config.yaml
head_dim: 64
qk_norm: true
parallel_block: false
init_std_qkv: 0.0279
init_std_up: 0.0279
grad_clip: 2.0
Each number is 50 + 12 x the weight over its row's rms, rounded and kept within 0 to 99. Layers, rows and columns count from 0. The size before them is the row's rms in percent of the matrix's.

# layer 8 MLP up, 1024x256, rms 0.0447, rows 737-750, columns 0-255
100:43 37 50 39 51 33 49 46 64 61 52 22 35 50 33 54 61 48 50 35 51 31 48 47 60 33 54 58 60 40 68 48 54 44 43 37 45 60 69 49 67 37 52 51 45 46 75 65 59 53 56 49 48 40 47 63 70 47 44 62 55 50 44 50 46 46 54 58 75 56 35 42 45 37 53 44 45 49 46 51 60 40 39 26 40 48 33 47 69 67 53 49 66 49 71 40 38 37 41 32 63 46 65 55 32 56 42 61 34 64 41 57 46 53 40 56 36 49 46 33 60 55 24 68 79 30 71 40 51 48 35 30 64 41 59 54 51 55 51 52 83 58 45 66 56 54 55 56 65 48 47 44 64 47 66 55 45 51 62 26 26 52 43 57 37 57 37 27 39 49 36 54 52 44 55 63 83 50 34 47 49 48 63 35 42 62 48 77 76 50 58 53 56 37 44 48 53 73 40 53 42 62 61 51 59 60 65 31 66 43 45 25 78 41 48 42 50 64 40 51 70 44 55 17 28 39 30 61 53 59 68 42 49 54 28 56 35 61 36 46 44 64 79 47 47 39 52 50 51 64 33 49 50 56 50 48
090:36 32 51 44 53 44 65 67 30 48 40 46 56 66 56 32 54 53 40 51 59 26 39 51 32 50 60 66 38 52 58 51 51 43 65 58 42 71 46 81 30 51 61 61 44 58 61 54 56 46 62 53 34 42 64 44 52 56 31 63 33 39 20 33 54 61 55 44 36 28 67 38 34 66 74 47 52 59 62 56 53 43 44 30 36 54 52 76 75 58 57 61 30 57 53 65 53 48 60 58 37 57 56 54 44 57 58 62 51 32 45 45 60 29 37 53 38 55 45 37 29 34 60 65 69 54 46 46 47 41 49 45 49 28 41 49 35 52 46 77 47 41 34 35 24 63 24 29 58 40 45 34 52 48 75 42 46 42 43 42 53 39 39 61 58 52 48 68 50 52 48 38 59 40 55 55 53 36 37 60 59 27 37 48 59 73 68 64 42 54 31 39 44 58 59 45 49 57 56 64 50 55 64 41 31 58 32 44 47 30 74 78 49 53 46 61 37 54 51 64 66 66 32 56 52 47 39 48 40 49 71 50 39 40 55 55 55 56 44 68 44 49 46 67 64 59 50 70 57 43 43 69 47 59 68 45
093:45 43 66 57 52 31 49 68 40 36 41 50 52 55 48 63 62 41 53 52 56 63 43 36 53 56 47 47 33 41 65 46 48 39 52 75 71 59 59 47 66 50 42 39 56 28 66 75 65 54 55 52 52 43 51 45 56 28 41 76 58 51 42 74 44 47 45 70 47 45 57 46 47 47 54 41 45 55 40 49 48 47 47 53 59 53 51 57 46 43 82 48 50 45 59 53 49 70 62 37 35 55 52 56 39 37 74 61 26 48 64 58 47 60 51 36 52 28 56 58 45 67 37 60 59 10 62 43 35 57 25 44 30 35 58 48 44 47 41 49 45 66 35 55 47 40 47 67 52 61 24 21 44 45 55 36 43 84 38 58 60 54 59 48 65 41 53 54 55 43 34 28 49 54 55 57 55 46 68 44 51 39 57 61 36 54 50 69 44 58 64 50 64 64 66 54 44 44 55 67 70 54 55 33 33 49 53 30 47 57 52 76 31 45 60 79 65 37 38 34 39 38 35 30 26 59 56 47 52 39 48 80 55 37 64 58 73 64 48 34 36 43 45 57 56 48 33 46 54 42 41 44 42 27 47 42
093:54 30 37 54 61 53 53 55 56 66 41 37 70 46 39 37 39 49 47 47 64 44 28 50 45 42 49 59 41 45 44 68 62 35 38 52 53 73 58 50 50 40 51 73 38 50 72 56 47 51 39 60 51 47 50 59 32 40 45 45 46 69 30 71 60 42 48 45 70 52 51 35 67 43 37 36 56 69 61 63 45 62 41 64 32 39 57 39 77 49 57 61 54 60 74 57 39 56 35 41 63 75 45 58 24 43 42 40 46 47 52 50 54 37 30 61 63 47 42 23 46 58 51 59 59 21 25 49 58 46 35 42 52 50 32 65 52 44 27 60 51 54 69 56 52 43 33 58 33 53 29 55 45 67 52 36 45 55 68 63 49 58 40 62 64 52 55 41 54 53 61 55 60 73 48 69 74 70 57 72 48 17 45 41 52 59 31 47 38 46 48 42 57 52 80 24 44 63 47 53 44 78 22 48 37 52 61 46 74 48 52 46 47 47 50 52 50 62 45 47 42 46 61 25 30 48 55 59 60 51 51 46 32 36 61 69 57 30 45 46 38 41 41 30 43 45 67 58 35 46 43 48 50 50 48 45
106:42 56 64 34 33 63 56 45 50 49 55 23 43 26 41 49 42 52 44 44 61 59 43 68 47 65 53 39 53 60 53 45 22 62 39 60 64 50 63 25 54 55 33 59 52 46 59 33 42 48 41 33 44 38 18 24 46 48 34 42 65 45 49 58 38 56 50 31 52 75 32 68 37 54 59 36 42 52 67 50 57 44 64 63 26 75 64 51 59 36 51 53 54 61 63 52 37 58 52 50 52 41 72 47 49 62 66 70 52 63 21 62 54 56 58 69 54 33 60 24 36 46 33 43 33 42 59 51 52 45 48 52 58 84 51 58 49 48 32 36 54 47 29 38 50 51 55 59 48 53 47 62 36 43 52 46 66 48 50 31 62 57 25 65 74 53 56 59 55 57 44 52 53 56 45 54 49 33 58 82 55 42 42 45 53 75 47 54 39 39 54 43 43 76 63 51 34 59 25 46 55 41 35 66 71 37 72 25 55 43 38 51 52 67 54 45 53 46 39 58 49 53 58 33 62 63 55 55 45 55 74 48 44 56 37 36 41 52 60 39 52 59 67 45 52 52 27 41 52 51 58 67 53 33 53 59
096:59 35 38 36 58 57 41 46 54 43 57 21 51 54 49 52 34 43 32 62 41 44 75 42 33 42 57 24 41 64 61 59 72 64 44 51 66 49 59 65 35 54 41 46 47 41 59 70 50 44 53 58 30 56 58 32 44 49 42 41 56 44 38 50 41 43 45 32 37 56 64 49 60 44 58 60 57 45 61 85 58 38 54 43 34 50 60 30 70 55 36 50 55 69 45 43 39 47 42 62 64 36 37 36 46 52 71 54 45 66 50 60 66 66 37 61 45 55 65 31 27 46 75 49 34 62 37 49 43 34 40 40 53 62 40 44 25 37 34 48 51 66 65 38 57 47 44 73 26 34 35 42 56 45 34 59 55 43 45 35 54 60 36 59 50 70 57 49 35 68 36 60 63 54 39 62 60 46 45 47 52 51 31 47 42 60 55 65 64 46 53 31 53 52 72 36 61 69 58 41 55 82 58 59 36 47 53 49 60 56 37 65 52 49 60 58 46 63 50 66 40 31 61 60 51 45 46 67 21 67 47 46 45 48 32 51 68 49 32 64 58 43 62 66 32 51 59 68 28 42 55 69 50 58 42 33
089:50 57 48 26 56 55 52 44 51 31 67 41 63 46 43 58 40 33 47 34 51 33 33 56 54 61 52 46 34 31 54 45 40 70 59 47 44 57 36 39 32 48 34 42 21 36 50 52 56 43 42 59 43 48 55 46 59 62 60 34 36 59 72 51 57 46 55 38 57 54 54 53 44 43 57 44 38 59 43 42 62 39 62 57 56 51 51 49 70 41 38 65 48 49 42 51 50 64 49 58 23 40 74 58 36 66 63 35 55 35 62 64 43 34 44 65 57 42 60 47 50 48 25 50 67 74 35 52 31 56 40 35 30 31 41 45 55 48 58 61 43 60 63 48 42 58 31 32 50 56 33 54 49 65 45 47 53 55 45 31 65 57 43 78 71 28 37 47 33 51 50 48 46 50 47 34 51 39 58 45 74 54 40 43 69 46 26 51 48 70 50 49 43 49 62 47 27 44 44 30 34 58 36 79 66 66 38 77 72 55 42 53 49 54 67 44 60 52 48 63 56 64 43 73 53 51 55 61 47 37 34 70 29 84 44 57 57 56 63 69 35 59 61 56 37 58 51 54 79 63 32 44 49 38 47 38
107:52 44 51 70 49 47 60 46 48 70 48 52 47 64 77 37 42 58 46 67 60 65 52 44 67 53 56 53 25 58 58 45 37 49 46 71 66 58 28 40 66 46 32 60 36 53 45 64 54 42 42 41 51 66 34 43 46 22 58 53 39 55 52 42 58 43 44 61 55 45 40 19 55 86 36 62 53 39 49 60 63 59 37 63 46 49 55 31 53 26 43 56 75 49 43 75 57 41 40 56 50 33 51 56 46 61 63 67 61 18 44 61 61 50 72 45 49 54 53 35 27 40 44 65 52 37 60 50 35 44 49 48 53 57 26 43 37 48 33 40 65 45 57 45 61 64 29 59 46 53 43 52 42 47 35 57 64 52 57 18 55 40 51 46 41 48 28 46 46 52 62 38 59 44 34 47 68 58 50 59 54 63 53 25 66 57 44 32 52 49 74 47 62 67 44 42 45 34 60 49 42 42 36 57 45 60 27 61 62 56 71 62 62 57 68 46 47 53 44 75 16 41 59 40 47 45 54 69 48 71 61 56 33 34 55 58 50 42 57 79 49 51 62 48 53 52 50 39 44 40 56 58 56 48 59 27
078:54 43 83 71 48 63 60 53 37 29 43 65 66 65 74 39 54 52 33 51 43 50 67 52 58 50 33 56 54 62 32 45 51 58 65 52 61 57 51 46 36 38 59 63 57 60 54 53 45 58 52 59 31 43 61 45 42 59 37 45 53 45 56 70 48 52 49 62 57 77 39 46 52 41 44 53 26 55 41 75 56 45 37 54 46 43 58 39 43 62 44 39 55 45 80 56 38 60 69 43 56 41 40 46 36 31 43 50 23 57 41 46 53 21 34 55 42 59 73 55 30 60 48 30 38 53 63 39 51 42 61 37 50 53 32 50 51 44 42 44 46 46 30 31 45 70 47 47 53 58 39 50 68 38 61 33 62 48 33 29 45 54 64 62 64 54 60 50 70 65 65 30 69 57 35 34 52 31 46 61 56 60 54 53 47 45 39 57 22 72 63 41 40 58 48 16 34 38 49 48 34 42 48 60 53 43 47 38 61 76 64 34 48 54 31 58 62 44 30 76 45 45 65 45 56 50 56 49 46 52 40 63 41 47 43 59 28 52 25 40 64 36 45 31 45 56 44 52 36 38 72 50 54 58 34 57
106:43 74 63 30 49 57 62 44 51 47 65 51 63 53 55 42 50 32 38 42 44 48 46 42 50 41 63 50 43 43 66 59 54 48 60 42 56 58 45 58 53 58 64 78 65 43 70 54 54 61 55 48 32 30 74 39 65 49 40 62 52 52 44 64 61 35 33 69 45 59 43 55 35 56 60 35 40 40 58 35 32 49 66 55 33 60 54 52 60 45 80 39 55 48 63 52 44 47 54 62 46 64 50 50 31 45 65 45 44 35 30 43 65 55 57 55 42 32 46 28 51 69 67 66 39 16 28 45 30 45 58 37 46 47 35 42 55 33 61 40 48 35 38 67 61 62 45 64 47 49 40 58 55 23 61 33 66 48 54 29 32 21 51 55 33 57 44 24 61 76 42 52 47 58 45 61 68 58 62 47 49 70 71 48 28 54 33 73 64 43 46 56 35 50 62 51 52 51 42 46 58 52 50 27 42 32 46 37 51 52 47 70 57 59 66 43 58 62 62 39 50 31 40 53 46 50 49 60 54 42 63 47 30 60 44 47 42 72 42 67 69 49 57 31 42 44 47 47 47 57 76 65 52 48 37 27
098:37 38 45 39 43 55 60 34 49 46 56 53 50 48 60 33 46 58 31 58 58 48 63 50 35 68 53 48 57 56 52 59 66 55 67 41 49 62 66 39 22 44 22 46 49 36 61 53 61 48 29 40 58 74 52 45 46 38 68 60 34 55 47 51 45 49 44 58 33 33 24 69 43 46 58 54 45 55 62 43 38 38 66 41 40 40 50 47 65 52 41 63 51 47 45 41 42 62 67 58 67 49 58 37 63 58 56 63 28 69 51 54 40 62 71 48 63 50 55 45 50 38 59 39 67 77 47 45 43 60 63 58 23 23 56 37 41 58 37 67 41 41 40 57 29 57 46 40 39 43 42 36 32 45 36 42 54 59 25 32 32 56 60 49 56 49 63 31 48 51 52 42 77 78 36 47 75 63 35 40 43 47 47 43 43 43 47 97 46 62 59 56 32 40 49 72 46 67 40 55 51 50 49 41 54 63 42 59 70 38 60 83 55 54 55 53 42 32 46 52 42 36 48 47 39 62 54 69 38 55 36 55 42 35 51 52 48 38 45 45 51 71 70 50 34 44 48 54 69 29 50 58 37 38 39 42
112:45 44 40 27 66 65 33 46 53 55 59 47 33 38 43 41 44 34 48 77 52 31 65 54 47 55 46 42 53 49 58 53 51 36 50 55 53 29 43 39 44 39 59 56 42 55 62 44 63 58 50 38 52 50 52 39 62 34 45 49 33 39 42 55 46 55 26 42 43 68 39 33 49 81 73 54 51 41 53 54 43 54 61 52 62 55 56 70 46 48 53 59 57 58 41 43 28 54 52 31 44 43 47 46 59 45 84 40 53 33 58 53 50 57 36 53 35 38 53 48 42 57 62 44 46 52 75 51 44 65 44 48 45 37 53 28 63 73 51 44 37 50 39 37 55 50 27 58 40 53 35 54 32 56 51 60 70 34 47 37 51 57 47 65 46 44 56 35 41 56 40 50 38 46 36 40 52 75 54 35 45 51 42 51 55 59 65 41 61 50 32 54 52 65 63 53 48 46 41 35 25 60 32 61 60 50 39 34 48 61 72 71 35 85 65 33 60 39 61 47 53 54 74 65 66 54 30 56 49 43 44 70 44 36 64 21 64 45 44 55 28 86 62 59 36 54 81 43 46 62 48 75 71 42 50 43
093:40 49 45 63 46 60 71 56 52 19 64 51 66 52 62 57 50 58 29 51 47 40 57 53 51 41 52 51 51 48 42 40 43 50 59 50 40 41 42 74 60 52 46 41 53 38 43 32 38 39 45 48 41 42 34 58 54 52 40 50 47 46 50 54 37 40 56 72 39 53 50 51 35 50 52 66 58 63 62 60 60 70 47 56 63 52 60 71 39 28 62 46 60 56 58 50 47 48 33 59 44 31 69 38 59 58 46 41 45 71 45 72 57 31 52 51 43 65 66 43 32 46 55 45 58 67 13 52 31 44 34 33 55 55 69 40 44 41 57 48 34 52 26 35 53 45 50 55 50 55 75 25 62 41 30 46 54 31 47 66 67 56 61 50 35 55 67 28 60 64 53 66 62 62 29 49 61 47 56 39 90 52 49 41 64 60 24 64 58 63 57 17 43 60 57 41 45 36 38 53 56 39 37 50 30 62 49 41 43 54 42 51 59 76 48 48 50 63 63 54 61 51 41 64 57 34 56 37 34 29 51 46 54 50 51 52 63 57 43 71 29 57 53 49 65 25 38 54 38 41 66 50 69 51 67 25
098:34 57 38 50 67 52 48 52 44 62 53 53 38 37 28 53 50 73 50 52 42 48 51 36 41 60 50 43 37 67 57 23 59 52 52 53 50 36 36 46 49 55 45 58 48 51 63 34 54 69 60 54 60 47 35 38 59 44 51 40 51 45 55 63 51 37 38 38 51 62 58 49 50 47 61 52 58 35 72 58 53 57 63 41 30 53 61 56 50 60 53 69 54 46 31 36 41 44 68 31 50 39 70 66 51 41 57 40 43 46 21 55 58 49 40 28 28 49 43 50 50 44 58 63 55 31 63 51 23 40 36 43 37 56 39 32 52 41 45 38 55 52 46 64 55 37 57 77 49 58 67 67 57 71 34 62 40 56 50 41 27 49 59 67 36 59 60 52 77 52 29 52 55 72 34 55 63 56 20 40 73 58 44 60 70 34 59 61 52 18 74 41 48 37 52 45 59 53 41 43 39 68 40 67 49 40 45 52 60 48 55 45 75 44 60 21 55 59 43 68 26 34 46 70 41 51 41 63 24 72 57 51 46 55 43 37 32 42 66 68 58 30 54 36 44 63 42 49 53 57 65 42 67 61 39 57
# layer 8 MLP down (transposed), 1024x256, rms 0.0361, rows 737-749, columns 0-255
096:43 41 48 49 41 66 58 49 71 46 62 49 51 45 58 49 68 38 73 40 54 32 55 65 43 72 66 66 38 58 61 39 52 54 44 55 59 61 41 27 38 75 40 34 55 55 63 63 51 50 60 60 44 36 51 67 53 45 56 43 35 39 54 42 43 49 69 32 45 57 37 50 58 60 55 30 79 34 56 47 70 45 48 36 54 53 34 56 57 24 64 35 35 63 46 58 43 47 70 54 36 40 62 47 46 39 42 49 53 54 59 39 55 49 56 46 66 76 47 46 41 39 58 47 46 40 61 46 54 54 39 43 60 33 59 62 43 62 57 46 42 49 45 37 57 55 65 94 41 43 52 49 27 50 61 72 35 22 37 65 42 56 44 43 59 47 58 38 36 56 54 37 39 38 87 38 63 53 42 51 43 53 42 40 50 36 44 39 44 61 57 42 75 53 55 43 56 43 28 52 50 60 38 46 81 36 57 64 31 39 61 54 34 46 68 28 54 33 44 47 57 46 38 58 51 54 64 53 62 65 45 66 54 58 33 52 52 43 34 35 50 38 41 44 65 59 49 47 59 59 22 41 85 58 34 31
092:78 47 32 45 60 35 40 63 57 49 31 67 53 35 71 58 47 45 52 62 50 48 33 57 56 30 45 48 85 48 53 48 55 54 59 44 41 53 51 46 55 45 69 47 72 26 40 60 34 28 47 73 83 30 38 39 32 61 38 41 45 39 45 71 38 51 67 50 94 60 29 57 46 43 31 63 49 55 51 44 59 62 49 65 42 60 66 58 48 32 57 55 52 48 31 46 31 64 58 50 69 51 46 61 45 49 68 54 63 66 43 58 44 51 55 38 44 55 67 39 69 60 37 48 57 73 33 52 58 55 34 41 62 68 55 54 41 47 49 62 47 51 44 69 71 48 53 30 36 43 47 53 68 41 51 40 40 50 43 48 37 28 47 45 63 62 61 57 33 51 40 40 51 68 60 51 42 40 48 51 46 54 67 47 57 69 59 37 49 50 65 66 66 62 57 57 45 44 65 54 60 40 75 54 28 44 50 38 44 48 46 31 42 63 16 69 49 41 40 63 60 60 56 59 52 38 41 55 59 33 30 41 36 33 51 42 50 56 52 24 51 49 43 48 44 36 30 54 36 44 48 44 40 49 55 58
095:46 49 36 44 45 49 55 16 45 56 53 51 54 44 44 47 28 55 33 51 47 50 64 51 38 65 47 66 65 46 30 59 40 66 04 45 56 47 49 68 45 42 62 51 58 40 39 59 39 62 49 54 83 57 81 57 35 57 66 36 59 56 75 35 55 51 36 32 62 48 57 59 53 58 53 55 52 52 61 47 52 56 66 44 65 66 05 60 45 38 52 35 40 57 20 36 50 33 52 43 45 61 33 66 51 35 59 52 41 57 41 41 49 47 48 54 36 41 59 65 36 51 54 51 50 58 58 36 46 46 53 69 44 71 45 53 33 44 56 47 64 57 77 39 43 38 57 51 63 51 40 54 39 54 62 54 57 48 43 31 42 50 49 39 56 59 44 52 48 43 50 53 64 59 25 54 55 54 37 40 75 38 66 47 35 57 62 41 48 64 28 34 52 30 26 58 46 40 47 58 49 66 60 48 53 45 47 59 41 62 52 60 19 42 47 35 41 57 57 33 66 43 62 70 55 56 47 46 53 56 46 76 49 64 78 30 34 59 65 76 56 55 55 39 56 63 51 53 39 40 51 57 36 63 51 48
097:47 61 60 62 48 69 40 54 36 18 58 64 51 59 38 44 65 53 67 61 62 39 42 56 61 57 62 72 54 32 38 48 48 49 37 68 40 59 54 36 41 43 47 34 48 38 41 70 55 52 35 66 60 46 48 45 56 53 56 65 25 66 42 41 47 52 55 36 42 55 38 60 45 41 44 63 30 54 52 32 26 56 30 68 46 54 76 36 48 41 44 54 42 46 41 49 53 60 60 46 65 80 44 43 52 68 62 52 57 50 31 48 50 50 48 45 43 62 59 58 58 56 49 48 39 72 62 37 54 41 49 43 62 50 41 77 85 71 64 44 44 76 59 48 29 41 58 54 60 52 61 60 63 45 40 49 39 45 40 62 41 58 53 62 31 43 50 47 67 58 51 37 49 37 61 23 46 30 37 34 38 63 59 64 57 85 65 57 62 57 56 51 36 44 46 55 50 41 65 52 36 46 43 51 63 22 40 45 45 13 53 42 46 45 18 47 39 53 54 53 54 60 61 60 61 44 51 54 42 44 35 65 48 32 43 37 57 47 64 24 49 56 56 55 36 42 53 46 41 36 49 53 51 65 27 77
100:62 67 40 33 41 52 63 55 51 41 53 46 70 64 52 37 58 44 44 51 46 52 63 28 63 31 48 49 55 36 45 38 35 68 51 43 57 56 36 60 37 46 60 67 47 56 71 45 63 40 60 51 35 54 70 42 56 29 56 63 49 53 76 49 63 41 43 42 41 33 66 69 67 47 62 56 62 59 52 62 34 52 49 57 54 76 36 57 69 39 35 52 42 43 62 39 52 52 51 58 56 54 50 42 31 65 69 33 38 55 43 44 48 60 73 44 31 55 59 48 40 39 50 30 50 62 62 18 71 45 39 51 55 56 48 35 35 44 54 67 68 56 38 61 50 46 54 46 47 64 33 55 62 56 65 40 45 51 48 50 69 52 53 40 48 48 49 91 37 70 50 43 59 76 50 42 45 65 48 47 43 49 67 50 67 62 45 51 40 46 54 38 64 24 60 40 31 34 32 58 63 63 51 52 40 38 54 20 39 22 39 50 73 65 55 44 50 32 27 43 37 57 45 43 54 32 60 48 55 51 59 37 55 76 48 47 49 62 45 56 53 68 31 59 33 44 35 56 27 60 44 60 34 36 29 43
104:55 37 45 39 48 53 69 49 29 41 53 57 49 47 53 49 57 45 59 65 27 53 53 76 37 54 51 49 49 40 76 35 46 38 35 53 43 35 48 55 65 80 48 39 58 57 48 35 47 26 32 59 52 62 50 55 61 61 64 40 65 64 34 48 45 57 49 60 67 52 47 45 38 53 58 38 71 46 26 67 48 50 63 51 75 38 80 29 61 40 54 66 58 44 33 54 63 67 66 42 39 46 52 47 34 57 34 33 50 29 74 57 36 37 63 55 33 53 47 57 63 53 76 46 50 63 35 38 38 66 54 54 36 50 46 36 55 46 48 31 39 50 47 53 38 44 69 59 51 52 27 37 44 33 44 56 64 54 29 71 44 44 30 44 56 57 38 41 66 76 60 68 62 46 63 59 44 68 52 50 48 40 78 56 52 60 52 42 57 80 48 28 65 49 62 56 56 48 66 52 37 40 48 36 49 49 61 71 33 56 55 62 52 52 43 41 69 31 43 40 55 54 52 33 49 53 74 40 37 57 33 37 60 48 41 61 44 56 62 36 48 51 47 57 33 53 54 50 34 67 58 46 25 30 37 54
091:76 48 55 49 63 41 45 42 72 61 40 39 53 41 57 40 54 44 59 50 54 72 47 64 76 33 58 42 62 40 42 53 33 55 36 38 58 69 43 54 55 50 50 33 31 44 48 36 62 50 52 37 63 37 59 43 60 51 59 47 48 27 53 51 46 48 37 45 57 42 33 57 59 49 11 43 37 53 33 51 52 56 53 40 32 42 59 49 46 67 42 49 59 54 71 57 38 45 60 51 32 47 39 69 58 34 36 43 48 44 53 34 53 54 78 51 43 29 69 39 36 54 69 52 55 58 60 47 69 72 47 56 49 42 60 78 29 51 58 64 51 35 39 39 58 41 50 49 56 64 46 69 57 62 62 58 54 52 61 85 44 62 59 25 50 52 56 82 68 49 54 33 52 51 35 22 45 49 19 73 47 36 47 43 51 34 47 47 36 46 46 80 75 64 38 44 56 32 38 49 62 38 61 54 50 51 43 38 38 42 54 44 36 45 54 61 49 70 39 58 50 41 44 49 58 48 66 33 47 26 54 50 58 35 47 53 55 56 46 46 82 40 36 56 53 36 46 50 50 32 68 48 42 67 61 58
103:60 54 46 52 48 40 49 54 57 53 49 59 44 27 62 54 34 57 47 64 33 40 49 62 66 31 54 49 45 32 53 62 56 42 50 46 70 34 44 63 44 44 75 42 57 57 47 46 60 67 42 43 63 48 60 57 16 53 58 57 51 37 50 36 50 66 57 37 40 54 47 43 44 42 51 62 38 54 56 59 31 53 43 51 49 41 42 57 52 14 32 19 56 50 66 43 56 57 55 54 52 53 57 57 43 43 45 43 44 57 36 48 58 45 35 45 42 71 28 61 72 48 37 42 35 39 56 52 46 56 60 66 58 31 64 23 72 59 72 46 57 39 53 53 30 64 53 41 64 61 57 32 42 51 72 48 69 58 53 62 44 36 41 30 41 59 25 43 38 60 40 65 39 55 55 51 66 53 49 15 31 40 39 49 33 28 38 49 47 70 45 63 43 47 73 59 61 41 51 43 94 44 57 42 42 64 53 52 59 49 51 72 65 46 36 45 48 51 59 47 50 76 41 73 66 39 29 56 46 23 39 63 53 55 60 46 48 36 66 36 50 48 66 69 56 50 61 43 55 69 54 65 50 44 50 50
089:50 47 35 49 62 68 53 32 44 38 50 62 55 63 42 66 44 52 55 73 64 39 49 29 53 45 46 59 71 28 55 50 45 47 33 44 54 39 45 56 41 35 53 34 58 61 42 53 38 38 35 68 46 43 55 54 44 64 48 76 59 54 58 39 60 53 44 47 30 51 46 40 56 50 48 30 59 34 54 41 34 61 60 46 75 39 58 41 54 37 52 59 18 38 43 60 60 50 34 57 63 66 62 37 57 34 47 50 72 65 45 38 41 37 66 71 59 43 61 67 60 35 32 34 46 61 46 33 50 20 58 64 57 33 69 54 41 52 56 49 62 25 60 49 63 41 52 53 27 52 39 45 44 45 73 62 36 43 34 64 52 73 32 55 46 54 55 63 39 64 36 67 40 34 46 46 52 60 92 39 59 41 49 42 72 43 72 34 46 46 60 40 39 50 57 74 51 71 45 55 51 54 62 43 43 58 54 51 55 63 47 46 08 46 47 29 47 47 60 29 44 36 60 52 43 47 51 50 58 50 44 56 55 65 51 53 50 55 66 31 40 62 36 57 59 66 66 49 42 41 37 55 64 39 37 48
110:48 40 74 52 25 40 56 56 41 40 49 46 51 32 52 52 44 55 38 60 48 47 37 54 43 45 71 40 38 60 64 65 43 61 49 53 57 65 28 38 34 83 48 54 49 61 57 27 42 41 51 57 57 36 57 39 37 49 47 55 42 64 44 52 54 57 59 72 40 56 64 38 55 65 64 59 52 52 51 56 44 45 58 45 41 26 46 56 68 69 49 48 73 54 81 33 45 65 68 48 64 60 49 47 30 31 55 32 51 30 46 47 74 50 28 54 46 28 35 14 47 50 42 67 56 34 40 57 42 66 65 10 28 55 40 56 40 46 46 60 64 57 47 47 74 47 43 50 41 22 50 30 54 56 56 55 65 43 62 44 29 47 32 46 51 62 56 65 41 56 58 47 61 73 50 44 57 39 59 56 58 26 48 39 42 58 45 55 59 56 44 40 56 57 63 56 35 56 39 60 28 39 56 34 54 66 66 33 61 66 70 53 52 50 70 58 47 51 40 71 30 59 63 46 56 57 57 37 48 41 65 47 48 59 51 52 50 55 58 64 53 61 36 42 63 52 41 43 44 45 32 32 36 62 39 66
093:69 71 71 55 45 64 34 22 44 40 47 42 47 49 71 62 60 25 43 44 56 51 40 72 66 26 57 65 55 33 55 45 60 52 63 64 39 47 29 63 52 57 32 54 27 46 52 50 62 39 69 42 58 44 49 65 64 43 59 38 56 45 29 29 53 51 57 47 69 56 64 34 53 62 49 56 33 50 37 54 43 50 39 52 34 65 63 53 38 37 51 49 46 50 83 34 41 39 66 62 52 50 52 56 49 46 44 77 62 52 52 51 51 40 42 41 63 39 33 50 43 63 32 55 35 46 55 17 59 35 43 46 53 44 21 53 51 64 62 27 77 50 50 21 49 58 43 54 58 73 51 50 45 42 66 34 70 55 45 52 66 48 37 46 43 62 41 63 53 60 69 44 52 48 52 56 35 42 72 47 44 50 64 51 66 49 60 15 61 73 42 45 58 57 45 41 55 34 60 59 55 62 45 65 49 50 36 50 32 42 49 53 64 71 37 51 67 37 62 33 38 53 56 42 47 42 46 58 53 32 59 58 55 28 47 52 25 40 51 47 44 39 43 70 54 29 53 52 55 65 50 52 64 65 48 49
108:48 20 62 40 58 53 41 45 64 59 61 26 59 44 53 54 42 70 54 44 34 42 23 41 32 55 50 38 42 78 54 74 25 48 28 67 66 61 58 61 41 40 35 70 37 58 54 47 46 39 43 47 53 66 60 48 43 48 40 57 36 43 44 62 49 36 51 45 48 54 37 60 50 56 69 58 24 57 43 32 41 64 46 42 72 79 65 42 49 59 48 53 55 67 49 40 61 67 58 40 59 23 37 76 48 52 56 44 55 47 47 36 34 61 52 31 50 31 66 47 69 62 48 49 64 50 52 26 47 75 68 32 54 72 55 51 58 47 39 12 50 29 45 55 62 48 38 36 54 72 51 59 66 63 36 49 38 54 56 38 51 56 56 77 40 59 56 55 65 39 54 42 51 59 72 40 52 31 48 55 67 43 46 58 49 55 45 32 51 44 51 68 34 61 63 53 55 50 69 50 66 35 44 47 66 65 53 50 62 52 54 26 28 52 73 33 49 59 46 57 46 50 46 41 35 42 56 45 29 46 45 55 64 59 44 40 45 52 40 40 50 52 27 36 52 36 66 46 63 57 48 50 44 59 58 50
088:56 45 41 55 82 43 56 53 60 51 46 56 49 59 37 65 61 39 57 43 55 36 46 51 41 41 47 62 52 35 49 48 54 35 46 54 39 55 50 40 40 65 62 52 67 55 51 65 45 52 42 34 41 52 53 46 49 33 95 70 70 47 34 36 54 52 42 22 62 36 46 61 47 55 31 48 48 41 52 45 33 23 63 46 23 20 10 38 49 66 45 43 53 52 65 53 46 53 68 37 41 43 48 55 36 49 45 47 38 48 44 38 52 51 58 55 42 36 23 53 54 31 39 72 37 42 48 60 65 54 49 64 55 47 48 60 61 51 52 52 58 41 54 63 67 63 65 39 68 47 52 67 57 53 66 72 67 56 42 42 51 66 39 53 47 43 55 66 46 35 58 62 39 46 62 46 45 64 51 67 29 41 49 40 47 50 62 38 27 38 47 59 55 67 51 44 36 81 72 71 49 64 39 63 23 49 57 57 42 46 64 62 33 19 50 45 47 57 47 50 44 64 43 59 45 45 41 59 70 63 60 50 28 47 52 58 48 44 57 26 54 65 65 41 66 56 74 62 49 46 32 40 37 38 52 57